Part of a small language model's weights: LayerNorm before each block, biases.
Each number is 50 + 10 x the weight over its row's rms, rounded and kept within 0 to 99. Layers, rows and columns count from 0. The size before them is the row's rms in percent of the matrix's.

# q: layer 6 attention query, 256x256, rms 0.0509, rows 227-255, columns 0-63
# k: layer 6 attention key, 256x256, rms 0.0471, rows 227-255, columns 0-63
# v: layer 6 attention value, 256x256, rms 0.032, rows 192-215, columns 0-63
# o: layer 6 attention output (transposed), 256x256, rms 0.0223, rows 192-214, columns 0-63
q227 073:57 63 50 63 48 54 64 42 49 41 53 55 41 66 48 58 51 58 58 53 36 59 52 56 41 51 48 29 60 46 50 43 49 54 41 55 50 38 64 51 39 43 54 46 46 64 52 44 54 43 56 46 49 39 67 54 59 46 39 43 65 87 44 38
k227 072:69 52 71 52 52 33 45 37 29 61 36 55 56 43 44 54 57 42 58 43 55 53 53 49 49 45 50 59 51 42 70 55 40 46 60 51 60 54 49 54 46 46 49 46 45 48 48 63 27 59 54 60 49 43 40 48 66 53 46 56 54 41 55 63
q228 080:56 47 58 43 59 49 73 49 59 40 44 51 31 56 42 48 29 54 50 69 53 48 70 75 58 58 44 65 43 72 41 42 38 53 52 35 52 39 38 48 37 35 45 34 43 61 51 59 57 55 59 45 44 49 49 32 46 53 37 45 52 56 46 47
k228 082:56 41 63 47 46 28 45 62 43 33 50 32 32 61 48 55 45 39 64 51 58 60 46 55 47 49 67 55 29 63 42 48 35 58 73 42 63 54 70 41 56 56 60 36 58 47 64 66 38 42 52 33 37 46 43 46 41 51 46 51 41 43 42 66
q229 074:39 57 50 34 48 71 36 44 42 51 60 63 63 41 38 56 59 40 55 59 55 37 36 58 46 41 56 40 40 42 52 50 51 66 34 68 53 54 53 44 34 48 48 62 35 34 36 51 51 53 56 61 40 34 50 44 63 56 57 48 56 51 37 45
k229 075:46 74 44 49 43 60 64 42 44 45 60 53 45 71 54 52 51 54 37 45 45 48 58 54 45 63 71 48 46 51 50 57 47 63 26 36 40 37 65 47 38 62 45 52 52 43 56 53 58 44 69 64 41 41 56 67 51 68 46 38 58 53 55 37
q230 074:44 55 47 49 60 41 37 43 43 34 49 52 43 41 65 47 66 57 34 51 67 45 54 58 43 56 55 54 57 31 45 64 48 55 54 60 46 42 44 49 38 31 60 45 65 48 42 42 41 48 42 41 61 59 42 67 54 51 43 47 60 47 63 55
k230 074:63 48 42 50 74 45 46 59 54 54 34 35 45 33 51 44 51 47 49 58 49 57 59 32 45 46 18 51 59 55 46 40 52 33 59 63 50 54 54 39 42 27 47 54 58 66 56 44 44 48 43 48 51 47 24 46 60 35 62 57 46 51 61 39
q231 073:36 37 49 41 45 47 55 55 32 33 62 44 51 56 42 46 41 68 59 41 39 46 44 50 32 35 47 62 60 53 65 43 52 50 51 45 51 59 59 46 54 47 38 61 52 42 85 53 46 38 58 30 47 48 39 53 32 43 54 57 30 60 46 44
k231 078:59 32 35 56 62 52 46 57 51 77 38 72 62 24 50 59 59 51 41 38 45 54 49 41 60 47 56 51 56 47 62 52 55 46 50 64 51 44 40 64 51 35 38 61 52 68 48 48 42 57 52 52 57 56 61 46 59 53 66 50 42 39 61 51
q232 079:47 48 47 41 31 39 58 41 60 50 48 40 43 70 60 58 34 78 47 72 59 32 58 38 43 42 40 50 33 58 57 47 57 41 42 48 43 49 49 38 65 53 42 44 46 46 41 55 45 51 49 55 56 50 38 59 52 50 43 42 51 50 57 56
k232 088:49 69 52 61 69 34 54 57 67 47 51 40 39 54 47 43 56 30 58 47 46 61 64 69 60 47 53 48 63 42 50 35 30 48 47 58 50 36 63 44 34 49 51 59 58 24 63 46 47 53 46 57 62 50 54 56 60 51 48 45 48 44 49 46
q233 070:41 60 55 51 35 49 40 64 40 60 54 59 54 41 62 52 40 42 44 52 52 53 39 43 49 48 34 54 43 47 47 56 61 64 56 36 56 62 30 48 33 44 57 58 56 65 27 54 50 65 52 64 41 58 44 56 67 67 47 40 71 52 54 45
k233 077:42 65 59 58 46 46 54 66 42 34 57 43 39 45 54 57 62 50 44 50 63 57 59 63 54 59 33 45 51 49 39 50 40 51 46 41 58 53 43 54 43 46 54 62 58 52 59 58 40 46 51 50 59 61 46 44 35 51 37 50 57 63 47 24
q234 079:60 42 43 50 51 43 42 60 54 47 55 57 51 45 49 57 47 48 55 46 37 46 53 43 58 56 49 47 66 36 37 47 52 43 44 49 50 57 41 58 59 53 35 45 51 44 53 65 51 49 50 38 55 37 40 51 49 46 44 44 42 49 70 53
k234 079:51 50 51 40 52 48 41 50 46 65 36 64 79 32 65 56 53 48 47 46 60 53 42 53 58 44 28 45 48 34 56 64 50 29 65 53 54 52 46 65 46 49 49 49 35 45 53 61 44 58 33 55 52 74 75 61 57 44 61 50 58 57 83 38
q235 077:51 58 31 41 39 38 53 53 49 49 37 44 46 79 54 38 60 49 54 40 42 56 52 42 51 55 49 68 44 38 46 43 48 32 56 60 50 35 49 62 66 61 60 42 49 60 55 40 71 53 54 66 63 47 41 64 34 47 58 43 48 42 63 48
k235 076:57 34 56 30 39 55 48 55 33 57 51 41 58 42 42 51 52 55 51 38 55 64 62 48 54 53 51 50 64 56 70 56 47 30 48 69 55 62 48 61 57 42 63 41 55 56 57 43 56 67 37 50 49 37 42 44 45 38 52 42 50 45 53 67
q236 075:35 64 59 31 63 40 45 51 50 51 45 57 35 41 52 59 52 55 49 54 50 45 31 64 45 49 49 65 44 48 50 47 57 69 34 33 52 57 34 36 39 42 43 47 59 36 46 36 39 39 50 43 46 42 57 58 59 50 44 70 52 60 46 58
k236 075:26 62 46 62 74 59 33 56 33 49 50 33 38 52 64 40 50 62 62 38 44 54 66 58 36 47 37 67 66 50 54 34 57 54 53 45 36 37 51 56 56 51 62 49 63 42 62 55 56 36 65 39 39 50 42 67 56 34 64 56 63 66 50 40
q237 075:67 30 61 59 48 46 44 47 56 55 51 50 61 39 39 74 45 48 49 46 60 37 53 43 69 58 60 56 53 57 59 42 53 35 40 55 44 45 68 56 41 48 42 45 53 38 57 64 44 56 33 57 48 45 52 31 64 31 67 48 46 43 32 49
k237 079:52 65 54 42 31 50 72 47 44 50 57 52 49 64 62 33 47 37 58 51 39 24 38 48 32 44 47 36 33 52 37 62 63 65 43 36 42 55 59 50 55 55 40 57 45 50 30 43 38 31 55 59 47 42 70 65 46 60 46 55 43 58 45 30
q238 092:49 51 55 47 46 33 48 44 57 54 34 46 63 52 39 29 46 35 55 31 31 72 39 40 50 54 61 54 41 44 57 41 40 56 56 53 50 58 53 48 51 63 61 39 69 46 47 36 44 57 35 63 39 49 43 67 54 51 62 53 25 45 58 46
k238 094:43 57 49 49 63 54 52 53 40 49 47 72 49 25 44 51 45 43 38 46 44 60 50 55 44 62 29 61 64 35 59 48 37 59 46 56 48 38 38 61 37 48 58 44 63 66 40 45 52 32 57 49 47 40 45 51 70 44 54 57 58 66 40 52
q239 083:54 58 69 59 62 44 65 57 59 52 47 60 51 59 44 49 57 26 72 32 58 62 42 52 31 51 45 64 52 33 33 42 41 38 44 66 72 48 22 67 50 53 50 56 51 44 57 42 53 55 46 50 49 51 49 65 42 62 50 54 48 50 56 43
k239 088:50 40 55 45 61 45 45 59 50 47 58 57 64 46 37 35 51 45 56 56 32 55 47 75 50 34 49 55 51 46 38 60 52 57 53 52 57 51 47 58 51 33 52 25 45 53 43 50 58 56 54 56 40 36 54 64 56 43 43 47 59 50 54 49
q240 069:32 51 59 56 46 62 68 38 56 59 55 48 64 47 49 32 45 58 36 49 49 59 31 36 38 51 58 55 43 48 46 58 31 63 37 51 54 44 34 55 52 22 46 55 25 64 51 38 48 52 40 54 50 53 48 61 69 62 62 48 71 46 46 56
k240 080:55 63 60 68 44 55 40 47 49 62 55 65 54 40 61 46 62 65 38 72 49 58 52 28 48 47 43 43 54 53 63 64 42 36 33 58 68 25 40 41 45 40 47 48 38 46 37 55 49 61 48 62 50 39 46 29 38 58 62 39 57 66 56 52
q241 086:60 62 35 36 42 40 60 51 58 42 36 49 41 73 48 33 38 58 59 63 64 60 50 48 60 42 36 55 61 37 63 54 41 43 66 52 58 46 66 47 56 44 51 44 38 51 49 40 51 38 36 49 51 58 34 62 37 40 49 48 53 53 53 45
k241 081:56 55 38 38 41 50 54 63 44 40 41 34 38 45 59 34 44 46 51 57 43 60 53 44 50 36 51 53 68 42 60 45 51 62 37 55 60 50 55 51 78 68 45 57 51 48 54 49 50 43 40 58 39 33 39 63 40 38 40 58 51 32 41 64
q242 070:42 57 52 51 65 39 55 40 37 51 46 48 60 56 44 47 41 18 57 51 73 54 50 53 43 48 53 58 32 47 58 52 63 77 51 43 60 58 42 53 47 57 55 48 43 68 38 39 30 56 64 43 41 55 71 61 56 44 32 51 57 47 35 41
k242 073:60 45 50 55 41 66 50 39 49 57 41 46 47 50 64 34 50 51 46 67 45 32 54 73 35 46 53 54 48 45 38 47 56 57 40 41 38 54 53 41 54 54 78 32 54 61 55 53 55 59 71 39 48 36 59 72 55 49 30 48 60 48 19 43
q243 067:41 49 58 34 45 42 49 37 58 49 44 41 54 45 51 37 39 49 38 50 54 52 57 45 51 54 47 41 50 49 62 43 35 58 58 47 50 51 26 52 62 42 45 45 35 40 41 35 66 72 62 46 69 55 49 74 50 49 29 57 63 44 44 53
k243 076:53 44 54 63 66 32 44 66 52 36 50 46 53 63 52 28 46 27 56 42 50 54 48 53 39 48 65 52 57 31 56 45 42 56 40 68 49 54 51 48 63 64 59 40 52 38 58 40 34 42 53 59 50 53 47 65 46 61 38 43 39 45 44 58
q244 080:36 41 66 48 67 62 51 63 48 35 54 43 45 40 48 66 60 60 52 55 53 57 49 66 33 53 31 55 48 50 40 55 57 57 54 47 51 43 64 23 31 64 43 43 47 54 42 76 55 50 33 45 70 52 67 42 57 44 26 49 56 55 47 36
k244 083:45 61 54 48 60 59 63 43 29 56 63 48 47 50 41 66 42 46 40 39 52 48 52 50 48 54 64 55 51 39 44 44 47 49 59 35 39 36 51 47 48 35 50 31 43 56 60 57 58 44 46 42 60 56 66 60 40 43 45 45 38 57 57 44
q245 081:66 40 49 62 47 55 58 45 54 38 50 36 41 63 67 36 47 48 52 49 37 60 62 54 51 52 42 47 52 30 54 61 49 42 60 58 49 44 46 59 59 31 42 55 47 39 46 43 61 67 63 33 67 42 20 61 50 47 58 57 51 52 55 44
k245 080:67 59 62 42 47 35 54 54 47 49 26 51 64 46 44 62 49 38 49 39 42 48 55 33 71 45 69 63 62 33 64 56 50 54 47 57 64 54 55 58 50 62 57 36 48 58 50 39 50 65 31 54 70 55 43 43 48 50 52 73 64 38 66 61
q246 073:59 36 42 45 45 44 45 47 50 52 54 46 45 52 45 46 53 60 38 60 54 37 55 42 57 52 48 50 54 46 50 51 57 55 58 56 61 50 58 75 60 49 61 43 48 72 38 32 42 30 46 61 52 57 69 36 48 53 58 47 58 52 37 56
k246 079:59 62 46 44 42 53 33 57 52 60 46 58 45 59 51 45 48 45 62 56 37 53 42 65 56 50 61 58 49 52 38 43 48 39 75 33 46 46 62 52 62 40 37 58 50 62 47 27 60 48 51 49 45 40 47 27 48 52 49 48 50 51 58 62
q247 086:34 26 67 77 58 48 51 50 63 56 57 39 46 43 39 59 56 40 58 46 46 48 65 61 44 53 49 55 44 46 71 66 47 45 40 48 47 70 44 57 54 63 65 68 45 47 62 57 54 54 74 41 45 50 57 54 66 36 53 61 70 75 44 36
k247 084:61 48 53 59 56 58 50 43 40 47 38 50 55 50 57 79 58 29 72 53 33 32 45 57 52 46 68 50 25 46 54 54 65 56 53 59 43 52 55 43 53 60 51 53 24 40 62 43 48 63 44 56 56 64 58 49 34 59 62 61 57 42 45 36
q248 071:68 52 56 55 37 62 30 55 64 42 57 64 46 45 63 74 58 55 49 38 37 51 54 45 38 44 62 42 64 44 42 53 43 43 47 37 62 33 60 42 34 38 46 74 57 48 51 64 43 39 40 64 50 50 49 39 59 64 63 43 39 58 30 50
k248 073:51 48 55 49 48 61 45 52 59 59 58 35 56 58 44 52 59 42 38 23 60 64 63 63 49 42 56 47 44 54 39 43 53 42 61 52 71 52 60 40 46 42 50 70 58 42 54 64 60 50 39 35 61 47 56 35 64 46 51 57 61 54 53 26
q249 081:51 44 65 67 64 59 47 55 42 50 57 52 41 56 52 64 48 39 38 56 61 42 48 51 36 63 70 41 49 44 50 37 50 55 43 32 56 54 61 48 51 62 61 49 38 36 30 45 57 56 41 42 52 52 75 45 47 31 28 59 53 47 52 53
k249 084:63 55 42 47 46 38 59 33 31 58 50 60 50 58 51 59 61 50 33 52 59 43 47 52 43 52 55 70 57 53 43 58 39 42 50 44 49 49 63 62 64 61 47 36 55 64 61 45 65 60 56 39 43 58 58 56 55 46 56 42 55 38 57 41
q250 082:71 37 57 40 39 45 55 54 47 50 42 51 57 62 57 34 49 45 35 49 38 42 60 39 56 46 54 55 53 69 49 52 38 49 43 44 53 41 87 51 70 55 45 30 45 51 52 42 45 43 46 46 41 59 52 81 25 48 60 49 22 30 56 56
k250 084:57 77 47 40 25 50 52 60 41 50 60 60 73 59 31 59 47 51 61 25 42 49 37 29 47 53 55 65 42 53 65 51 47 43 36 50 53 38 37 63 59 52 46 33 54 67 43 49 57 51 54 59 59 63 52 53 53 46 46 34 46 55 50 63
q251 079:75 43 32 47 36 53 54 58 74 43 62 46 41 55 55 50 52 50 41 49 48 39 60 40 48 54 62 51 50 45 66 65 48 31 55 47 50 53 64 68 49 57 61 47 48 40 39 64 55 50 44 55 51 54 53 49 43 28 51 45 36 44 45 54
k251 084:53 56 61 30 45 57 45 48 55 51 41 52 56 64 50 53 46 55 57 51 55 41 47 47 50 53 73 60 50 47 50 58 47 42 54 47 45 75 63 54 69 54 37 36 50 56 42 39 48 54 48 58 55 51 48 43 47 44 55 46 53 53 47 54
q252 081:29 52 34 47 59 67 62 50 54 32 64 64 52 68 56 25 42 51 65 46 47 52 47 51 34 61 40 55 53 49 47 41 46 67 41 39 64 46 45 63 42 52 58 56 34 57 45 47 69 33 51 38 50 35 66 46 54 55 38 53 49 44 59 60
k252 077:65 48 51 56 49 57 34 47 30 50 51 73 59 44 44 47 41 60 37 31 65 64 36 45 46 59 66 58 60 43 50 59 30 28 49 62 44 49 39 55 50 46 49 46 44 67 40 52 64 43 43 42 47 51 53 43 58 39 49 57 49 44 46 50
q253 079:50 61 45 56 59 62 56 67 49 34 66 47 37 54 44 71 57 64 46 65 66 63 52 60 49 45 46 35 50 42 58 39 58 58 39 36 49 53 66 48 46 41 47 61 54 39 52 43 59 54 63 57 50 55 37 31 62 60 21 57 68 51 52 48
k253 077:41 26 58 61 61 29 51 37 45 53 45 46 45 56 51 59 53 36 50 53 61 50 51 46 60 49 51 54 66 36 70 28 47 40 64 51 55 37 51 46 67 46 54 66 53 64 64 52 47 54 44 51 58 69 30 44 59 53 64 58 42 53 73 52
q254 086:73 46 53 74 45 34 40 41 61 66 44 36 49 62 58 64 40 64 54 70 56 49 46 42 63 53 43 40 73 43 46 48 56 27 46 54 46 49 47 55 40 56 42 43 69 66 61 50 35 54 52 60 50 66 51 35 41 49 51 49 50 53 52 44
k254 078:39 61 58 44 46 45 62 59 59 47 64 42 41 60 63 43 51 62 76 54 47 50 54 60 61 52 58 65 34 60 45 48 55 70 47 35 46 58 37 40 54 67 52 51 49 36 47 57 43 39 57 53 49 25 45 50 46 72 43 57 61 50 32 44
q255 082:67 49 41 48 45 49 29 55 50 51 55 50 40 43 34 59 58 36 39 58 40 56 44 52 72 58 62 50 40 39 49 53 54 43 76 57 55 60 61 55 47 37 55 51 50 41 54 57 51 37 33 50 52 42 57 46 35 53 35 55 36 61 44 48
k255 086:46 47 39 43 47 52 61 43 50 44 56 50 53 57 43 33 53 34 74 45 45 38 54 51 47 68 57 67 28 49 55 61 60 49 49 43 31 57 46 37 49 50 35 50 63 62 45 66 46 39 48 47 53 46 60 45 40 57 45 59 47 36 38 44
v192 098:42 49 48 51 50 54 51 54 77 38 55 48 48 43 45 44 58 49 43 38 63 29 45 54 60 65 50 48 48 56 37 41 53 56 50 58 58 56 40 49 83 39 48 49 39 44 49 67 52 41 48 63 32 41 50 45 56 58 51 41 51 34 53 48
o192 098:59 41 44 57 50 41 42 51 42 57 42 33 54 65 58 42 57 52 49 56 41 66 43 61 41 50 62 57 45 54 51 52 45 38 56 33 54 48 42 37 45 58 44 35 66 52 33 38 48 77 58 48 69 43 39 61 52 42 64 64 39 55 53 60
v193 102:24 47 62 39 55 43 56 61 36 35 47 38 52 42 51 46 50 57 50 65 63 36 42 56 61 44 47 35 42 49 36 37 46 61 44 38 54 48 48 62 61 53 49 52 61 40 46 70 51 67 48 59 42 75 63 62 60 40 45 47 49 65 54 54
o193 094:47 57 64 53 58 82 51 60 71 48 50 64 49 50 43 51 56 32 57 45 40 48 61 63 26 45 54 51 29 60 55 47 46 53 43 60 63 70 53 34 48 51 54 59 58 53 42 47 47 36 49 32 43 36 48 40 52 56 31 51 49 51 33 43
v194 110:49 25 54 64 43 50 54 51 51 54 49 50 58 41 39 56 74 45 65 48 46 58 35 46 63 65 47 45 52 40 42 56 31 41 39 62 62 54 38 46 36 45 35 76 41 45 51 51 48 45 54 53 63 67 50 39 61 60 53 48 42 50 63 50
o194 105:69 51 33 38 48 55 47 39 51 59 46 51 45 48 53 44 40 44 35 50 57 47 56 33 63 44 55 48 41 56 57 50 52 48 54 52 49 47 42 41 46 56 68 41 47 60 46 48 25 67 20 54 57 34 60 56 31 36 56 56 54 33 53 52
v195 098:58 49 40 53 42 64 43 48 48 60 40 40 57 33 52 52 48 34 63 58 65 28 35 46 49 50 51 63 56 59 59 48 41 66 47 61 39 49 59 21 56 58 55 47 54 59 56 28 48 49 59 29 45 57 39 49 60 38 43 60 51 30 58 49
o195 097:62 45 67 55 47 25 56 46 66 39 57 65 57 73 54 44 61 57 36 34 33 76 39 53 45 47 58 32 31 54 50 51 56 16 61 39 55 58 34 60 51 52 47 49 44 58 37 66 50 42 35 60 51 56 67 57 35 49 70 41 45 60 52 62
v196 105:62 42 45 55 58 82 42 50 48 48 34 45 34 41 55 50 50 60 54 36 48 46 52 59 48 53 46 32 54 48 49 59 59 44 54 53 54 46 47 61 58 42 52 50 52 47 45 35 41 48 37 65 52 53 62 59 36 55 65 46 51 65 51 54
o196 109:52 59 42 36 46 26 54 43 27 64 62 41 61 66 25 42 41 57 48 49 47 40 55 42 47 55 44 59 55 60 50 42 40 61 65 51 52 37 55 52 58 66 37 49 41 58 42 60 49 60 71 45 50 58 44 43 70 46 44 64 53 38 57 46
v197 098:63 59 26 42 57 33 37 54 63 52 61 54 34 54 57 61 47 58 48 65 35 43 26 29 48 39 53 36 42 67 37 50 52 57 51 49 48 53 54 66 48 30 40 54 61 60 42 30 53 41 53 53 41 36 58 50 31 70 54 21 51 56 40 68
o197 097:31 39 42 58 39 39 58 51 38 53 46 41 59 68 46 66 49 34 47 52 56 52 71 47 55 63 41 64 60 33 59 67 41 46 68 49 53 43 38 46 45 50 58 54 46 43 49 56 73 43 66 45 58 41 35 35 68 42 56 66 51 57 51 41
v198 097:56 56 41 56 65 53 50 57 31 40 42 33 46 68 68 38 57 46 45 67 37 61 40 38 63 47 57 31 50 75 37 34 50 52 56 34 66 58 68 48 40 49 50 29 67 46 48 38 55 50 58 49 73 53 50 40 41 55 66 57 47 65 67 55
o198 093:29 52 52 51 44 76 64 25 59 44 63 59 44 50 28 63 40 46 63 43 48 46 49 38 45 52 54 61 51 46 52 49 43 69 37 61 40 48 38 54 51 38 43 63 40 40 51 54 59 62 51 52 44 31 51 55 51 44 55 44 47 50 54 42
v199 099:57 51 56 43 46 51 30 57 67 61 43 34 48 34 42 51 49 62 49 42 54 46 53 51 34 39 66 62 33 47 57 55 51 32 36 43 42 50 43 35 51 30 65 64 60 58 37 52 48 54 42 43 45 50 59 53 46 53 46 42 47 32 51 73
o199 109:33 51 42 47 64 52 46 77 31 50 59 53 52 61 50 32 53 45 61 58 63 70 54 56 50 48 37 55 51 50 44 54 43 63 71 52 54 45 56 48 58 66 47 48 58 47 48 63 44 34 47 51 44 41 43 45 54 38 56 66 62 62 35 39
v200 110:53 47 45 59 68 42 54 48 60 40 40 65 33 47 58 58 55 54 51 31 49 64 35 36 62 44 29 29 78 47 51 64 45 51 49 49 60 47 62 44 40 49 35 42 56 52 48 71 52 43 40 51 64 39 37 53 39 60 46 35 54 60 56 60
o200 116:58 46 41 62 40 60 47 55 29 57 50 48 62 37 25 48 51 44 32 64 48 36 54 37 58 57 68 46 53 53 48 43 68 42 49 58 29 45 48 52 63 51 64 49 45 43 48 40 51 54 86 49 67 41 59 48 49 51 57 69 43 44 48 51
v201 108:43 65 65 52 55 62 54 58 41 63 44 42 36 55 54 46 53 48 34 49 45 44 63 41 51 24 56 39 35 61 47 44 43 63 56 58 45 53 38 43 71 53 59 54 41 56 42 57 52 51 66 28 54 46 58 69 44 39 54 57 56 47 39 54
o201 104:48 40 51 55 56 50 52 53 70 43 52 74 44 47 74 64 63 64 73 56 44 61 36 60 56 56 55 65 48 40 51 49 47 26 53 63 60 51 67 50 39 41 48 62 53 48 50 41 66 47 31 47 31 47 36 41 42 67 69 29 53 48 40 45
v202 097:61 58 54 44 66 62 58 54 49 49 50 58 54 44 50 53 40 55 47 52 31 31 56 61 39 43 47 51 20 50 31 46 54 62 55 34 56 46 51 19 64 64 55 39 55 45 65 43 56 58 56 56 38 48 52 61 44 64 51 65 52 47 39 34
o202 091:37 63 39 50 64 57 34 52 49 49 34 46 44 33 38 38 51 65 52 51 53 45 53 53 49 52 43 65 52 72 38 37 68 55 39 49 66 51 39 55 41 55 50 48 50 62 53 47 39 40 40 33 40 61 48 46 64 52 24 42 46 58 45 67
v203 101:52 48 42 34 77 44 55 43 54 38 47 41 52 66 46 40 47 60 45 47 42 39 56 25 40 55 39 57 59 66 53 38 47 61 65 57 45 47 50 63 35 50 48 46 54 34 65 54 38 58 43 44 52 48 32 67 38 65 42 53 53 53 42 48
o203 095:32 58 59 64 41 58 42 52 36 46 53 39 56 31 33 49 39 43 50 40 53 57 55 56 41 60 60 45 51 47 50 54 52 59 55 34 27 52 47 43 62 40 50 60 54 60 44 55 73 33 71 41 50 54 56 33 56 52 36 60 48 53 46 56
v204 097:54 36 29 59 61 52 60 42 55 38 47 39 54 53 48 52 50 41 69 52 47 65 64 31 38 57 64 79 57 43 66 46 56 42 36 64 54 55 61 56 40 58 54 52 53 51 47 45 40 62 37 44 40 55 38 61 35 40 51 61 57 49 37 39
o204 096:58 64 49 51 16 38 45 56 28 65 42 65 60 46 54 47 58 48 33 44 59 47 41 45 44 33 50 50 40 62 56 55 58 45 45 40 46 39 47 50 71 39 56 58 64 58 44 49 34 41 53 60 49 45 48 50 63 44 57 49 51 68 55 64
v205 106:42 52 47 55 67 55 43 28 49 56 48 54 65 49 46 36 52 73 38 38 60 61 45 50 56 64 56 25 65 44 44 43 47 54 54 44 68 59 45 58 33 51 41 46 50 51 44 46 46 50 39 55 49 46 44 52 57 65 49 54 52 71 49 56
o205 110:57 49 57 37 40 41 50 59 42 47 54 44 32 39 30 67 35 45 54 58 34 38 55 56 41 50 50 47 51 50 56 43 50 55 45 45 26 39 71 46 49 48 64 45 37 51 51 36 71 53 55 34 42 68 44 40 61 34 41 50 56 43 62 46
v206 097:50 45 39 46 38 57 67 56 65 47 43 59 36 58 44 46 60 46 69 46 59 44 50 34 49 45 28 53 25 54 34 49 54 61 51 64 50 58 34 61 46 55 39 51 60 60 48 29 36 45 42 40 39 65 63 40 43 69 38 41 43 62 42 52
o206 095:48 59 45 62 46 38 49 47 38 47 47 49 68 45 54 40 50 47 44 39 46 48 57 59 48 63 47 51 58 59 54 43 48 53 48 33 53 51 49 31 61 54 38 34 44 40 35 79 50 62 67 47 55 49 43 64 60 28 50 68 53 50 58 59
v207 106:49 55 57 59 64 65 49 55 56 57 52 42 67 58 45 38 56 60 44 37 34 37 49 65 34 46 46 65 43 76 73 37 45 32 50 39 34 37 66 54 60 69 52 56 36 54 57 70 46 31 42 35 51 54 44 51 43 58 52 52 42 56 64 54
o207 114:47 55 62 54 45 43 53 37 62 37 73 57 36 51 33 59 35 41 53 47 61 59 59 32 50 48 50 42 58 45 45 56 24 58 52 54 58 69 44 58 48 45 47 59 62 52 58 53 63 68 56 44 43 58 51 50 56 54 74 58 56 50 34 48
v208 100:59 62 35 59 51 38 32 48 38 51 53 48 37 48 62 53 63 62 54 43 53 49 43 42 66 52 65 61 47 56 60 56 49 42 41 53 41 45 50 40 72 44 38 50 32 41 55 63 42 58 50 54 70 53 52 52 61 52 49 41 53 58 40 41
o208 098:45 22 64 40 54 29 60 41 50 53 41 48 46 60 32 51 28 41 47 58 45 56 54 40 50 45 53 23 71 26 50 59 46 48 74 58 57 60 52 61 36 44 49 44 45 66 68 41 63 59 50 48 67 55 49 41 43 36 60 51 42 52 66 68
v209 099:47 55 48 51 45 42 39 45 28 54 44 58 48 53 50 58 40 32 64 46 49 59 66 30 54 48 51 59 35 60 56 49 59 67 52 56 41 58 58 53 58 31 35 43 46 63 39 56 58 37 35 46 35 44 34 40 42 35 55 51 59 36 46 45
o209 104:43 62 55 55 54 49 64 63 72 45 55 51 61 67 59 48 46 56 61 37 39 44 42 60 39 55 60 42 58 40 36 69 38 35 61 40 57 37 45 61 49 60 45 56 55 59 52 47 49 59 61 60 57 66 52 65 51 58 44 44 39 68 45 67
v210 099:54 25 65 41 48 46 31 50 54 64 46 50 47 44 48 58 42 33 54 53 54 28 44 53 46 28 52 51 60 43 42 44 37 65 39 52 45 43 40 46 56 33 56 50 60 46 59 69 54 54 56 36 52 51 51 48 35 62 62 54 50 47 47 58
o210 101:58 65 40 48 47 48 61 53 54 45 37 47 52 61 47 50 40 58 51 57 52 53 45 53 60 66 43 62 36 36 61 66 70 32 66 54 33 46 62 52 59 54 53 48 45 41 52 27 43 40 43 59 62 37 47 52 40 49 47 55 31 50 58 66
v211 103:62 46 58 50 53 69 48 70 53 54 46 50 45 36 53 37 49 48 58 62 63 35 31 58 47 51 53 51 43 51 56 55 53 44 45 67 57 65 49 38 64 44 63 45 38 58 59 71 51 44 48 40 48 34 55 61 61 46 41 50 47 61 38 50
o211 112:39 53 50 53 54 39 44 42 63 57 63 55 56 78 40 62 66 47 51 45 33 49 54 35 43 47 46 40 47 53 58 50 39 33 55 30 51 45 51 53 55 64 53 40 36 50 51 47 59 68 59 46 52 61 47 50 54 54 54 64 49 44 57 53
v212 102:42 52 66 58 59 58 44 62 38 63 47 60 43 46 49 38 52 37 33 67 56 65 50 56 45 63 34 64 55 60 47 50 55 63 53 20 56 54 45 56 45 41 52 53 37 51 34 52 44 43 49 70 48 53 52 25 27 59 50 41 43 34 60 55
o212 103:45 57 45 51 40 38 60 41 57 42 66 46 49 41 59 42 45 44 69 45 54 38 55 55 48 50 47 37 42 45 50 60 58 40 38 51 50 59 46 57 41 55 53 53 58 46 63 57 58 54 47 38 56 51 59 65 66 47 43 38 60 65 43 49
v213 106:48 45 48 46 59 24 41 44 55 45 54 38 51 67 42 37 44 63 55 47 41 51 55 60 52 47 58 51 68 44 35 44 59 51 56 58 45 41 40 65 51 52 26 54 46 33 48 46 57 34 49 50 45 40 55 40 39 53 49 58 50 49 52 53
o213 091:66 42 62 67 35 52 53 50 41 53 57 41 53 52 52 72 38 44 54 43 43 37 38 39 78 68 54 41 48 52 64 56 54 38 52 52 48 58 70 52 53 45 58 23 38 50 57 50 40 66 54 56 60 49 49 54 63 47 73 43 52 50 61 54
v214 099:54 43 47 55 62 50 39 38 70 56 45 36 38 74 54 61 58 62 41 45 61 31 52 49 46 46 51 50 57 54 62 46 48 42 65 57 43 49 51 51 47 35 64 59 43 37 39 48 40 60 42 67 60 58 45 51 53 43 38 58 46 61 26 40
o214 101:65 41 53 59 46 56 41 57 24 59 57 54 59 36 39 57 59 43 40 63 33 62 40 45 66 54 47 37 26 44 49 53 46 46 38 59 48 57 53 47 67 64 45 59 37 65 59 50 52 26 64 38 52 48 52 59 56 50 61 34 49 50 64 55
v215 103:58 65 41 34 45 57 83 48 77 34 61 43 56 62 52 49 58 57 50 56 56 45 49 58 40 54 64 59 58 54 71 48 46 45 54 35 31 49 54 34 60 51 49 50 55 53 46 17 48 62 48 65 41 46 62 57 51 48 38 59 35 37 57 48